config.toml
n_layer = 12
d_model = 256
n_head = 4
n_kv_head = 2
head_dim = 64
d_mlp = 704
vocab_size = 8192
activation = "swiglu"
norm = "rmsnorm"
norm_place = "pre"
norm_eps = 1e-05
positions = "rope"
rope_base = 10000.0
rope_fraction = 1.0
qk_norm = false
attn_scale = 0.125
bias = "none"
tie_embeddings = false
parallel_block = false
init = "trunc"
init_std_qkv = 0.0337
init_std_o = 0.0337
init_std_up = 0.0337
init_std_down = 0.0
optimizer = "muon_variant"
lr = 0.00643
beta1 = 0.93
weight_decay = 0.022
lr_head = 0.00745
grad_clip = 2.0
warmup_steps = 200
schedule = "wsd"
decay_fraction = 1.0
decay_shape = "square"
final_lr_fraction = 0.1
batch_tokens = 65536
seq_len = 512
doc_mask = true
train_tokens = 505500000
steps = 7714
dataset = "wikipedia_en"
Each number is 500 + 25 x the weight over its row's rms, rounded and kept within 0 to 999. Layers, rows and columns count from 0. Numbers have three digits each. The size before them is the row's rms in percent of the matrix's.

# down: layer 3 MLP down (transposed), 704x256, rms 0.0601, rows 591-657, columns 0-63
# gate: layer 3 MLP gate, 704x256, rms 0.109, rows 592-658, columns 0-63
# up: layer 3 MLP up, 704x256, rms 0.109, rows 592-657, columns 0-63
down591 094:528508492466488542498515512496452471493537569524498472517490465531497476512497526496524561519523524488489491528497546472505494542464531492447480542519546525494488505541498507498486482469543505
gate592 095:508489495483511525528531487502474484517474434509460502493468483463461473519443490487521516519503486520494460475518484448498508450484495515497490546569496520499469520495506486480505531486528504
up592 091:503482489520498529542505498483469505485505475452478459490491498512511531533467511456459509512506547558500463500509508496525460453556507518507503510508488539507494550530456480492527495495502500
down592 091:517509535445488513497518500538471561495476508471483480516511514496527486533504502539479525500515513528502517465453541499505511468540501509446483468516504534527502454514489506484541508494535505
gate593 096:493531509529515464546488494529501524482509448563498532521481446494498508541479515508487445510517524454471494492448491492481496510477535518532504474524508478497484492498496532508535507546502524
up593 100:471483446481499494517512483501487508546513488471524472479497500457526488527529536499503531484483496479552507519468491519486540506510496504521507523451535478476472552521521480485464496487459519
down593 097:491494557501485490498491488525473494520485499510510513508531480481547483489537475535502498467493477522556511502508506526531480471470531507544512557511537477513451478545543517518495436484515492
gate594 084:511525474549522491528500537509494408449482504516534480518444512471483491512499483533534499523496511497495446488540550471504504491489500507524530508533510487480508473494506532516518520526450520
up594 093:467508520517534531460493529541487471466470491505479516527479479543523473473522506542475502507512571491505497502493516477530515527504533486513496522516463468482485542519471492526499505525465502
down594 091:489498514505510491504513482543509488488491498518477484491500487483491469529487490493492499488519521541543495502489471543477550531512524480530524500498492478518547565511493494531513488532500546
gate595 102:549561529516482526524512496499524550444519491514512502486490488523513517532499500513454481511529552501494501461485479522499534517467480543507474526523497465500478506557483476487478499465511522
up595 103:529488514502543515504522484553482533490483475486508509480488462527528528484524513470531470559498509507551471485480542492522483481508491527520505491518482460512453531482467497503509504530496514
down595 100:510495512505508477513499523499511536461553465513507481543529508451475503475506511508529470511471520521507466502495498512509528481499479489541523470521513461541497535526492488511481483478531530
gate596 100:500477546499455525554462532510488521497492497544499482471519505495527521493536512500505471569481467471479509487454502495453482494515557546526500545514484486531486501495525491484548505516487540
up596 110:458475536505527489497484478507531511471420492457470510491481512498499495500526516468496477477502548483553489497429524481514497521504512493500489476476499468481477521478494501539488489493509499
down596 106:538557494534523480518473464499516478508462498479526498500479492472513523502511508529515465509513459497478492524553508544480524501528517490478498518503488477487486426547505487510519485519425502
gate597 100:518559539529520546509525443519514455475509512485502524528486493541469491528480511479521485536491511544494515487469483468471539541464511513452488499535528497495520489510509499504476476481528504
up597 103:479512494467538499490454514458558516518515478508508556488505480468514511526503493520489436503534483507533520487491481488504405490517519520522455462492548475524515501520488531506466529483487490
down597 098:473483501494464510537517488464471475495496517511535479491495495495457518505439491539493476508454499480520476520502529523502495490521495536552480546493491464522510536512489500481514468479474490
gate598 098:521509489516471527519544509495505503538488487520515534500453511513532474510492497551490488528535510515539523503492524499495521455537493504455512532535527533567509493507508538492481486476539497
up598 098:478552463520475520540484553539460494491501472480445523528457519461507489481497514507516523508517502509513488503515501498506491424506503511542474494511473554530544519545499480542490478520489529
down598 100:501531487508481531480474546478456504489472525489482532528468489535494505495493462477553526505520469486484508508522510488520453466490471485499483495474503439534457496488503460515499492512527489
gate599 090:465479473498485491501546476514513497507509462513582479504507463525465477498493496504467503513485481522476516523572531484492488525478499467472492487501500459522502465502523541472492493488509488
up599 093:474476514468519514549478515489519515488452547524514476483498530514514458504491534551495505529516487484523493509499509484493525542517505511551497520499497503492488463495547486487482484481518479
down599 094:485509444492526534532458510477524496535464461508507509460427516466524497469508491530505458497487491460512500523577502497520463535488507459497480531470488534509463476496516517508553463489518473
gate600 095:483501458512450509506487533492520490473478502504468470515483473479540518518475512511478467458504482484511489519499509533458497545479506522504523488479484473497499459536484500564500493514556561
up600 097:436490518548507479505550499532552522514520516479536472504514504512524515491503505503509482472456485508515521494525485475509515482527548530497472482454513544505494508522532528474473540508496465
down600 097:487481492525496511503509478485530482554520465521480505468469517504503505506478540503487468502530513539491528514473509532498543537490461530493512482522538521497487463496496491491486471510516511
gate601 096:531494496513473485491493512543480489488566504484505523519504527494533503481496505478485443463513504528532483479471509516530510518523519469480478529523483528500471527483507501502515488535514499
up601 094:502463515527473506489532483495489500476489507461471498520511459505527536520506487497500520502511470460499486506480541462499546483455539453471533512493481509532489524486483501488494508470488553
down601 096:483513506453456500496547514500534518490464524460510530496511519480521487502531530515532502517514498456486547493531533413511491470497491526479502502480511487536557502524506529497486495490512519
gate602 090:538474510473520483526525475517508489468497506496522449508506496510521481489511453505503488488514539502486473533425507470515504542511516509520517503521485484489492529498466513498511484532496477
up602 090:482496460491491540519481496442512476477463513477503494495520478509543503513520502541502487479486495432483466446519493470523485485491503486461513460502491530499497455486470537479468473460489521
down602 090:513491482509507545513444463460511508546477478532467508509488477493488451505481504442488505465439497475443491430513524494465493499518523449534499515483490515483466483463526505518478465515522519
gate603 108:507509473484556454521485544504583463498510529489463543502476519516438497518462467535524527531483523512514482530537520512519477498521490556488480540509527477447486483489480465511488476513510503
up603 101:477515455514460496515518454456443498483466513508500505499527516522508508462508555511490498548484509481519494490518501540497477514489501509523523473516489513501497539473478503469533540468537517
down603 104:508485527485524486515517483484449511505514471508511514500495537515501491483500502518515476478509479498525495483501486474478506506500515516468542471511495515499490533515461521533484493490490524
gate604 104:504487536498535530494477496539489510515518462530489511460527538561491466530510519504557518505512488451494487495488510455462510531460540537525503474496452478506487489485471484548456498529489520
up604 105:520468505518455512504492472515528493479522475501533506508546522480469488515488499467503510504454463507535484468478515508492448488469459559499532512513503491468486446479480487495496517522500519
down604 104:509541488513492458522503478479469478511497493501510530531475470486534494497518441511486521511467506507529562490521498494525473493587473532496523515515538531524473484541515484476478499468495516
gate605 105:474500494487437490549519493477518498509562534469476519445495470450516491514518458493512513460479506511500488479472556545505499507468484524481493525542490518539460495451504512523516541458502513
up605 103:508524481468511451495506511468484461469481493472467531486531472507494495535517487460485484497463474495497458513504456546484450503478509498539468543468513499529507524462499522512485472491546491
down605 102:523475488494488484512517473510501463469550509499506507479484473466520505485507511463454481452509499526513537495516549497516464476467492499486501498481476475487480506503493564495456539462522467
gate606 109:503507499527462494518519499529507482496508501497405516533520510468482525496469512474455534493525522543466429525468519500488541556487527485514484545528504523480496501502509493452553499468495508
up606 100:513503479517513484509493481471471492435463492515558508470527523482499496485506525475475485506518506535551529539526483556503464513496455455526507539475477535434531521468532500517526506490515491
down606 100:471483502522498541555511513482490475534491529465468486508501467478479483489444490512473504455489499514482510490498528510491509497478518546523472484499502476515492512532505486541474494463530434
gate607 101:550493498516506548524528505502506515549513510532492528537545475543508521532516513507509495484525479474469549473521475508489464516505516511465485467501536483453476487495482498499516513484518516
up607 096:504489537504510490472486512503525489488527462541550526436496522490512448469510494531538483495459515517502472471488525499544490492475478463543521501469471530545487438503468506488497490522483536
down607 101:512493491522500505485508514522508513537508524511492493478469521500518482501538476517506490470462489517516527505504500477533529503494436481471476510497489528506488485490484501501514520473479476
gate608 099:466483473487530482498479461524502511519483435521538511514473469480484468474492502517477481487501513496482480503487533499501514510486470508479541478495535520508505525508475537535461521520506471
up608 103:482488496519519504509500528509486492434492510565507510513507481517477503515438471480446533475469484484478504510514500489517496493492499498522492517459501534535556523485474487487487508521516442
down608 096:504505457449527454466542471517469503496500453485464481522532483470520531494490469480473534499503517516477516500493530498525482516516488474485544501519515516511470502515520489468455511509555533
gate609 101:537505476483494510560514501498475475523478531476515551511500492482469500503491489506518498509515513439487495515522498534482475490522449459515480522487487513528514512496525506497499526467456445
up609 098:478443477490538504487477527492550521502491503529484474487518474475471507491497529479502491475492511470494475482494466505531491548455472458520553485499517501531539505512533468517525501518472485
down609 098:505459561473500523486464478501534507506488483531467496480495512475514518484510488534502446493466519522548481507467499510502491481501482520501500507498540499506482475516485501539531474514476500
gate610 110:525478496495509520507488484513536498507478479469490485497464551530495485519526423522520495499500465509481551511507533529476503509519534507493477498495485488509505512473492502518495462473471441
up610 100:526528557522494525493482488490467503488441485521455522514492546553519509501540495524497471520534501492522495520518510523516522558541518482489481480458505496499493479493518509463490447492498476
down610 104:489456483490533489490504532521475465504477484545548518512475507503496495478502471487474509501489514498437503552508492499452476489524532525466438519473521491560523449505508500460502485525482502
gate611 102:533501460502464496529527501521479474506522455560543477489518556497471496515514474457476503496483506539509514497486457502486519492527467508503493535552488522474488535467493492493510505494533529
up611 097:527491488495503491523515545506463472493511505487524490500512523482484472522512473504473515472498524419520518510514486486430468492494467523521485475526500496538471510486490436490499475490503488
down611 094:500517494522490469515518491516492490496484476545469477494508523487471506481516466513547495504482524501513501517540476488531484541489499505469543503492493513476529497485493458552511490512516440
gate612 098:494537503509516467509522515485507460459495530483528517480500459533524480527490480520493521468452489519449475497523527458501470522492512464485463492533477484490518470481514501490545489489495528
up612 102:488536488517498471540524493510529487505542524475519492500533523544477490498460472529467499517466518461527517513468500459504502537502497540492518471488502483471512483480535518474489500473487509
down612 096:501500482489483524502476478454509523509477546493493526528494510458463503490544521477516494508499495509503502501493495462474470500479435488507559520500502549527478506520499514506497479514501522
gate613 095:521470499493470504529466501466493513490468524501511533533438496465512510517464465511468485466488510505480486473507490504511535498485445513446520492564532484518503489512491500513510493507515470
up613 098:493466485497509471512500513500496502482502469504519482483503514489472511513512482500505500445482447522571517489472501540466465504487528527505492535507506452537498493469466521565512500499504532
down613 098:500490507553482460532464543499520487475478487464511481504507516501500501483525500472489517483531446443494520480414507487467527486488516502505458524525540541476448504492515531479515489488485468
gate614 099:543508510480487534544502514504472511456484468517573504448512474495515523484513503511498501522509481520471487528482498525475472551470525482511517530577475496511486488445474488464501481516486523
up614 105:476496466480474478467529482513528512544519490438486534501523540475483507482496501508509495462463509465491531518498507491528493475495494525489526488486500484514514514518455532493454540472481475
down614 103:479544476521456498544550502501499493489447514496527484485510506484509466542516507556525507507501483470526549458502559476515460506540466555496499486490530486515507513530526471507525486507487497
gate615 104:499500477496515493485529514497479526503546521506430494495508475562484498513519467457460517511500472545499514474447483499495462540515481514473493497529529499485453503542488504481555481479464449
up615 097:521528487523483520534471485500482449523479503508489506509514526503478536463511494489518499489535487480491500542523501509489501477476517532474536510528485489516491493474493501500530485493527528
down615 097:503522518477501463488510519530462487490520516487466506568540506468532510509448521488530509522528531484456520487479513498478563517472479516487484463485524499486470495510479483556471524508502486
gate616 091:535501480540527487474513478487542542479513499501436500484478519472449514514492519520494538533526514472471469530493494529545458529480484506493525491533525512462543505555499487441503502511500519
up616 093:452513496544508517483552503471519493487517473519522513471496497489502526494493490516513531540488525536512488492502501535493482487475499530524494497498539532528557470514488516489498499510523487
down616 091:475484555491516462438500510510512517534498440490453465502487540467472481484516491480499511515466508516531503513517502482502452541511502546504509499501496525449547495517516510497517486496528473
gate617 102:480431518473545474503486516472523503480466468466516488462511432478480469497488506504512527474538523478514500514488500487501453513471512514475520483505505527534495478471485529523526512501494504
up617 099:508482492471460536477526537521479516467490479517473494539512490467508514516480517478487480493512510467504525503488511474508458546510527488483491517478510491426532518431488518505521533522489479
down617 101:505468512539503468446515502521523490508516500494483486476477507528499491511528492517500556494494524509572502517481501523476532473503476508474486506499526537506511457500515517480486507481448530
gate618 095:470481549520497519515534468465538463530505482481499493487560520504467494508532496471515536488482490545502484529498501537500496474528502489479490464495476467486529509498480500482561456477495475
up618 095:531515516478523510481518475509485486514472457513504477511473467523461509476491513485548564522464509492500496508491499485483527536481493493487503528516532489488489502494495506502463524457503523
down618 093:475428495492529503534497450509533506500504477501496489507520516506511491511493510456479491503498515534447530470510537528547477515512506496533490481498474496513477505505501470530524446499480503
gate619 098:510543550523517510515507517471509475499488478448478520462483476463540484512506496508539514501492516490546501483518498503499486489493489472486520467492514488540543527507531499518502527491456532
up619 101:523508505506485559561498481483541514547476485521474471478507482511473507561494484505510506527508475503501538498519549484509540492490481470534480501529506512516562499469466497488519496483496531
down619 097:517509489506527512514537497482476556504454514478535454494475522483478491524458520561493494472476520474561498471503512462477493520499508482503524503526514485481520518503512470456502509491438493
gate620 100:493513508515461491519474491488496449475491494514491545553511506510508501492464464457517540482514505513494490470480530533466484489527485508470471496520529480444450513515506528512495497506533463
up620 097:495505460498464533470519467475472517494478503485508495458463443505435503449500515515465476539486533499498483508546504472512530500524524525556545526484487531529545494488490498526516480533492507
down620 094:524533525474504518498456488495494479488489474520465568551492543499516501488516479477540482547530467535538492475493472461520456478519539474479495485526468478512477505504555508462502511502502460
gate621 107:534500494528563507515503501461496536475476499464511458501505436508482516499506517487466475524475500507508494506470555543473490541455501489512547480511491491484467556492520518504545496490455523
up621 112:476464515470517545493484528476527516488476490497500469465554499516506462528539527516537514485505531475454486502526541511479488509512528468492479536503472463486477480511494513507527511504493512
down621 112:502498506494554507503520485470479544473481496477498439509467491468496517539489511504487498508533521511519529491541529544459525536508484490480505509519480522481463525502488526447549535498465499
gate622 099:526479495452488510464515494483541507505510495449482539533491537505494519516531430500516473469544519497512493510484521507513519523460512530472503482467487488525488559503515520489517486490522493
up622 101:520548490510491494483553475467471535528488539487488497508519469477502521534486494490507477530490512517510441521482528525487457513470542501494497528493458531515473537509489477493507491453570519
down622 101:503505489512464492471552502491512483517524494511484522486527509535503528476539468501494430497467486482509506506443486505508506504527514516503455554478465469535496522477488483492515480531534440
gate623 103:497526505509501514519514517513502463503531438462522491512503513523527499445543542526505510482464483529562473487532550516519503503485469480525497521553524501495467440538503497511494504475470512
up623 099:546455508501507516489482525470513490545512496458519513522500515455495516531512464447516484512475508498502505489477500469444480520537512526470566534498513466486471500494499470494476480535488506
down623 101:460473496528502507501520479515524504507508518477473488509518496476522466524504532479491466515499530501474483507547514522482492513520528534477466469501521509486502480493501533501516518501525501
gate624 103:534517531540486487487514487499484506531481516489487476467491514508549562487535516526504495478558510511487438499476490473529519532496492490478515491502543488506528501495508498510466486560512516
up624 106:512510486515508483529488523483471494515564502513548479500471487514510531529527555470530497469493491502491488472467462547527510496510480506495483510532451525495477480486533511528541502510512476
down624 103:507501519495504512506491519492509511522487481510502503523477494469461484511503560485483484472509483511498463491506482536521511508514512484473507518482473487486510504488453500556513552494483508
gate625 101:495486507553479470458495514510508446503494506497563472483445492534496514453485486469503487478516498484473513476483530537491514439509503491481491509488467477478481482487513512505501531523482505
up625 098:476471530483528486485513511503492492535495467544557506504472483517461495474479477493493486486501555506480559514550480516527508523496504558515479514475500527507492501480527478499497492475539508
down625 097:509487494508494478492560509472523556471474514490500480519568495495540482500503585535505483506498501508520488507518478481517505527532532480534512464531499543510524519472487483508482479539460531
gate626 102:507532507476499488550481493569465475479515489478505489506492501497503494510467517494492473501537478489486491529467487494499488479509507530448539513494520460495503505483472454517514511441508478
up626 104:509472520528532490475446523529470473494506497524523557471461478500539491466503495532460524530477558480482483508539537524490491486520511467511500468495480473473521444490512522463492491517487497
down626 105:516490514481474500456531505522490510528468475506514529524530510464466515490503513508464449530436507501514487485526502502484474502446480497538491469506506528477505452479540493450490469507516495
gate627 102:456514527514486529524515495467471516451514517494488508488492488503438473487480506538481512431479529485502518487522497480547478467491494490543472467516475470507523484510507528471533474490505537
up627 100:476487516503531502566491466511489477468497500493492534509478524523470488516486551516483472501489478534488550500527503486483490487478521525527485514465535528520501523498481499511513512499527536
down627 101:491481503511474519528468504502490503469507505492498509460477474458522475450507532513514477473531490531491484505507539510564483478482468459514497514479520524499504493587526553480508497475467499
gate628 106:498510425514514524453485532553485500508489485517556494486487463497532510482463507495458523482517519504492493550445471563522518500512478491474496479460500463526486517530463483474509503519492500
up628 106:483502506527490496534485506502520510523476485504549499457459494539491507495510508486466496453529539510487517498512495485517457460518504472527507512476534524506469485510491506518514510510484472
down628 103:513497468504472524522491501505527505503536502521516506519534492512506509510496477509481496540529516484529489543532475487513504490505453468477427479507493503547459514507538472481533496462526505
gate629 101:523487533518478525507566570504470481500519468496462482488504507535507475489499471536509502514499516482549530447543528545494505552484491515513508476517512520475511502502499488540469514496505465
up629 107:477494463509467497538487567498475512510497527508492510511502493460526470469516557529497453522478443455498503461533496468493423475489486523499490503479491542519500527484525473503444521499492516
down629 104:461489514492487502538502514553491520518515538489522509496483490475494482503520515510505458517510502478493493462492448471494472484513467507481459504484528516512469500508473483478495474519487487
gate630 099:492495506504511484497470471493469504509503511518513501514471521520509512454538470488463504521476480480479527551479485552476518506521531501500475536489516476513484521509563456476493525506431458
up630 099:514528538484537500517504483484446518544514514460502516472460525495507498428540485486482510505540524489470536505486485509493537480493492504502487499474539467471484535531550479472473502515464469
down630 094:501513495518506498510508496495500483522540485503513515491489523488525520535523472504518525516450517523488488496479473490519500500486478511525546447487519496484479464534464490491515501527523500
gate631 110:473494474479512529505486485497483503483505471521489478480511527512503532472501473510470496524488543506465475480489552470454509527537565541488532461493471467479486478501520474448528512444493478
up631 105:493455552521540492507476484483482510521540505482510473505496461472503504507525495448544524511509483479498483514523506469522475536513479500535495506471470521515521514463511451477494549539559510
down631 100:506496464529457482536448520474484494473519528474490492529508520456479480504547500463469510521512494518498472472457488509506488521492467503535503500550501452493479468461506493522518473488489476
gate632 102:506461447528500503456520513506453476496524486484485490472457455487465474526457467547484508530485486509512544479512478499517562521512524500520479486500505474475480502518498500445491524507475521
up632 103:488510449496544481455482473496500504508514515483514489494473501492505509512576470482475494410502515555497508473463514460499524500461468480485489518534489498453542514515506518467515522495534484
down632 106:509506527519495536468514475513532521527465521480541474516509491503507569557538437500530520441493476466516503481474516479505486506470464499468456507489496498507518467519491502514544505535493492
gate633 105:460523519496489529505507504497492511505505478502496516442491524499473539495469513490494481499529517496479488446424522495488486514505530493484520536496542509505445530513476491476496508497530509
up633 115:530530535498513507523499491513461487481534515476481503541481506462493501516506506469485527468509480499526497496485496518544543500497483499502498505533491498526515537476507481473523506526515513
down633 109:568515512507491543487482537502520484489512476501517511545511513505486469510456523476520490503471533520483480528461463486483496507504493492479432497548513477522490486463528491480486482520498509
gate634 097:483439457496472501467500488523467489480530480563519512517512524537501474493475506470484516492484503464539552520499499531561484480466456512500455513491500517474481491474515504538485493482494546
up634 096:430448491530517506507482521489533474509505505488495519493468516476496508472475503505513562485479523466503523473491486475496476472519490543505514517436523562528506528466492498476519494506472485
down634 097:505536532472509509492521475463507518498513556478477466465517562474532497501492494486498477529495532476508497519491474492491496521487540473498456524488527474457491532514493495493521526487460463
gate635 108:468527529478494542498521500454504454519459492491479527501474520522479495533493497498509461538500527507494496542499522497482461477462516549497500502503493516477482523528467494513493495534522490
up635 111:474513499510476499487548496493501496480402436476505491517455503512490475553541518524504468556490518462484495502495509470504504488524531509549456511503520493461499530536525483533480472494499511
down635 096:532511512526499539499459482532521488494498517503478500509490490519484505476490507484510483508491514496478474500525487492492491485507502502517488491483480498494529497494475511540496473518561482
gate636 101:553509473513485488489503506505465533493481499513482506521479449488522498515535493511514505545545484526490512528489500482531463474504555476524495523489449497501501478471484446530498484561488507
up636 106:539519496505469468490466503481496506534498480508544483503487476535543488495459471505550548499510518491489518551502508537471508485505501527510484490524518475489447492459479507519519493511510538
down636 104:524503487517540480533496474490487486507489509512530512460492490493512497483473519508580509504475513487472522518504542510477542505530562492491491529524466521504461563495471500468473503486486520
gate637 106:507525502494508500470504493502514488505497493496473508490466465478542491512515533540500484502491477474462523433518531519507501484503484486506490500466497502488504505489525521480517529489453498
up637 105:506501480503479487452479493470504505558492486458470523489465503502534472473503482530516487494497526530448491508480494487499531549499494525503494468473492501546517483512541536451497489507481476
down637 107:513465499511539447504472548449480464459524519540514473497501459467502466480511471511503525476549504462528512478497489515500504457480521483519492473478481490454479477519524465532494523475594514
gate638 107:510493494522467494519507433524471508508511480495497463464547492483541539509526473502491517493507488526508465494524498469479505514498523543496528507497519484495494487458466464542464512466503497
up638 101:487494498494442509513511476474492471566521530518530497490535508467513509449512479452493518538522455547472498503513481500530555524492498464472482479509479553541528512483531546485531462467524480
down638 099:497507491552537536455558481523484480502499482447477504478491509508472570504514504529496490470542539522511497452513509516470496500508506527495472511509476501501489518505471458540502557482535525
gate639 100:498500516499526528512562513496498448545508490505521488576514507559460498503516497463502473443520525467540502507544504476513481512502497517510492498446473514516508526495462435520492508511497456
up639 094:497496502548467484492480500506501517469555519453492518502497508476502528464485517496467542504479507491477509486468480511497482474544483493533498507516541539460517512473491497464475483503490548
down639 096:465480495558475465486491490477496493454507504487501519491461509489500461495503537456506519520481495510501516493530523494514506518498425453459499530501536505493491488506479480500511511532479523
gate640 095:517528476497498528508489530511517512540530468507471507515537511507529500463551499515495468518500548499494535503513497513471485513512534509495511526475507509514516495500507507481509435501506493
up640 101:505492471544520505510520468464505495521466477481455499496484511511536512473502543509507514505495520520478532484469470494460481525497474518499491458517550566526512514531457530508504458508468514
down640 099:503460508498492493493542508522521510519480496491475495549520461453525507517541503489466486502481479499545518481463513526501505485507480520464472499523510497519474457533533541535475519486500522
gate641 106:446479481488507460461496474506480487511507443539503510466508509495563476478503510475481491490448538460503497532509524478529520522518533483517510488506508476508516516473501516483441498472499504
up641 100:484491515519480534520543502512506455506501519528499500497511484513475514494557478494479498515503500543487505470519560480495524482509527466501486536557466513483525492465503519556448525562512478
down641 102:480451497489514498482555519512487494548538478519522513511473535514489524468486564510540511481513470500482522526471508489515506442476549466485489509543532494522493483466510492493419513508487482
gate642 098:492570502513485539499434519481517519490524497419510476486536492529486503496499480525467512479486494519525483496494497469542504542442495475471504485450489514506490524502477524449449507477484475
up642 096:513520550464504481515501474504501471497483526453498547491466487508500552453506513468495505552520512491480509511553498484443511485521418491515525515492490470509502510507484510508531516503494462
down642 099:438529496504498527531487507490531545491520471499493529554458503523485511493540495467480458515538534469506495514475502507500495519499479514530536520500463534521503477501455469549485529488518521
gate643 095:475502537531487520529501485467490527497472489490532501500490509521487497498495488516507491518539522514506502504497485440490464449529498544489482486537531463528493529511441458500502503477542483
up643 098:501503516494517474456510488541538464553519522500470503497498496524506535499499542468542520539470486506481512498453472489495520476469517515463483495486498534534466498526468489533524516478511500
down643 099:552512485525500441470468478514509511438515514484484487461526501489501517527476511509517542514512538502497513500427491522513535498476505470454482489513509520473495462499492478492473521504488477
gate644 099:521450482555452479490465459500507467469487483483498509492499475479458523514504481509478482461481512511506483490496445462514497480516489491492495485476501495542515517516480446532471519508502508
up644 100:498488451523525504515505507478483531483518480484519444523504506482542505477491482533466523502473499487496495510508500515488462462493516445550526572505509490526493542489506522554509500464496463
down644 100:491488498522476479497499520506508453527511488529501548495487500506492470522533551491506479485510502503536474534480513470514518515484466498485477534512513502515469481523511474463526496473500532
gate645 102:471487474455511499478497505490508495483501495468476495479522525488505470506493437467554514467537522509485492497507505505538497468483473538487531470502534462460481459531492486508487523503522479
up645 103:543494533535510520494506472529529492505519448472528539464488483518516497475521527527448479508491478512529469515493481472506477531485528454529528505513485528540519490469511474487514523542501523
down645 091:506462483484534524519528490458472513453473539494510449512487487517466510482474499467515479490505493483453465487525500485520489489445479479516501489534448532530522525525500517466502494513533493
gate646 099:479532526510512501539493467510490515517519544475494511479490485516534523488537497532484505515523496461508503467529509520502471487499521539499428458516503475469448512527472535492475476488496509
up646 106:519539505498487512538523531521453513532466530499499531475523507491496545441510489485491508510507496527485497515463533484450485469542487515522495485467510510513471484499479533504487460508531492
down646 105:510503511531509506505523468534490486522517509520523519503484486530512478505485505512516506475492463494499509447497496548480495476477445516496489483487468464477499504546443462479506470464483496
gate647 103:474532509514488482515519514511469495482447542449478511507514468495469456449524535498481527523494494465460456519524493523468511434466472475534534495474496540480506523500486505484535520513461522
up647 098:455520471509524486543458514522523527504475482478529535508485509490493500518471496513515544506490506554528500511486465503544491469470498509538505475482505461478551449501474529520462458494516483
down647 099:506527487451484516433470530506508546485533476515481487451511519493480463495503512514504494530520521441490458497476500476471511519469470534494490523515526516511497520526503510521502532519528523
gate648 097:484525532452480519462532504542517530494489526490467448500526495547480495515543488512500504462525516562532521516499514460474522494449507469481517519478535483521493497494505486515504531464516456
up648 100:546487478517534535513449539449480496524502495494533469461479509487467536491507512519521470489499447520506488490502482537488534468473511489546538496464530494498487527471496491479480471482497474
down648 096:512508480507521549489501474487526483536513479517485587506495480495478497545500536472481514468483454513497516509459481507450496522490494507514472509492511471544493471526480490503462477460473477
gate649 105:492500525519486512490503493499493503501512512486495530503461499447539505496472472525460504524472458519482492525441500512537507486495534503463522525496502502502489540515520503493470518499530465
up649 104:492476476470511483529507511503489486473434507486500503536482507497547529542464500525486490498485521502534507502507496502487474491514507471511519512482523529524491533508472518478524440512512513
down649 107:527508467512512490481503504488521519527459496521497509467522461489472475521505443520495505501518489477523505499498467500467498469515480528501474515472501503509481442513483518504553504516511471
gate650 112:547568497526513526500497468497504471502483503532481528532484462511479487521559521467484479488445474508452511504473477486497510546508524474501496554497486462479482547523454525567527479491522506
up650 102:474507507505521526546487536510506509474507516461499517471482498516500498497467527510481511504484500524449486507495499486497486481493458524463529507555522499512490525498477530471493506521497465
down650 107:473505480528502470471517507505518520482464480515466484458453494502515506486537512510452494496533484484498487487485520476513474487456515507498459490509483522489506484514454572501482499546504509
gate651 085:492508481524539477480486473479459515502505493496515499498458478482472522484490472494492492531477544524518516476498514492520475479503483480512515596466522493468530519495503496487456506517492459
up651 084:532503521484475512544502517493523453463505524520496516478516510509489499527463526469512487471494469465500491513516498533476483504497497487467496441523492486504516483515439531540545526475477526
down651 087:521496491496538526536485507532550482472491502503534503459528510491525507495507497479524492454518513519512519490470498502477500515497519474449508509488483524510501505497486452491547477509472491
gate652 098:517481498518523456495487504550497510521484477494482495459488520482490505467513493507518466480492515517534514473469464515501523561485528497502507533454536474497543512484538475489497506526507497
up652 101:519513476482517505523523511457492497482511493502537541523514461524493510479489518509489482510501516521465522496472460477474467455484467518521506496483485545506498476493496526537509461513527452
down652 095:546492466508510494511552539551473515447470479531470541504537510462489512476473483539490505491495459486516513506498561501498479512501496512487461502501531534503498489494525495508512512532507494
gate653 106:489464460464523473475538521479456494521526469497521498512499498450490472475503465576530537423501470529505484467505463524524499477460500503524500485491495520502441498500479477544524551520518496
up653 094:533512483503489531413526503540473489469546502518467495529496523499494502451507469545530501490512526478506504487505461461566490475495527506504493503523505485474464484476487488567479499522525522
down653 096:504500517524522486502519513492492504515481466475511491517463475457500514497523477551514477464478506509536500495477491506506481487477505527521505511440470478490490527534483472490506549549518510
gate654 100:505497529498502505489526553501519491469471477462509471523472477469490499477516497518486481503525519514488481488493509502515538528484513514483467536456481466515456495485499457507505461480483490
up654 103:492529505431535506469527515514481490496509448511517474549481481481446484536475475496474495521517489520534480511480536507495485499505532459519456541498495526508469489505502485529541515513487469
down654 102:542487468516456464515476525463473491502469549513507517459516523521501500480516493515524512498503539489492551479496453500499483471504496492481533500502518490505543489462497471448486478499483528
gate655 104:514498485505471474540492474496485502516510507563533506542474499516503479497533484493478516520521460465499538470554516515455525530553492532511464525491456516501465478530526536502441462465480502
up655 100:512489499456465548525496507527499538481501485491474516492480487448427517547500531457523503505491502504486499528502498535472503516494482492490485481482474524499480457502481526519483452494552501
down655 100:497521496550509478506502479475475497501494515523504496499483543489460504427462521529453484515518510510518510510530520521466486512586458515477508511508503484519521499569472548519530464497493471
gate656 106:501486494507486524543481489484467467505538460573482471533499513517509510529514497497516458474505501491460489495492529486519509523483485513512486489551489491498487457481530513479543501482490505
up656 105:505496473540480508502519534554523481526487510492447480506496509486472529509501461460470479474532492478479507523505532508486553497463499461515497489524542508515489477530477487525518524478504521
down656 105:481507507503493550485495512469460501516505468497504536503458544523496495510509501515487487503528502473467494542486527502507489545496499478518514493467480516511477513495488494480530500496481474
gate657 097:521465477476517508545509495521510521493503469480526492512535453517496485508520506514516511537512502499523481500522503464542490487474535520504461523499508513494467467538484536489521534510528474
up657 101:498495495458463444518508523538503549528512497503490504517559528518480519504520541511475524510483463481515492508501466534493475510511484533537513511523489499488506466506487539529564483515533500
down657 102:449462519487466501506509519513529534472504540474548550508512533496487484489506524437471515487464487489486470500470493509512515504503542513519496532531506521464485489517468501502530448509523542
gate658 109:487475524509561472497507526524445522519540520496487482477504514500494524474471495490494450489495489481549518491507531528520515497528482550476477547510450492511495526541449511512510529462455510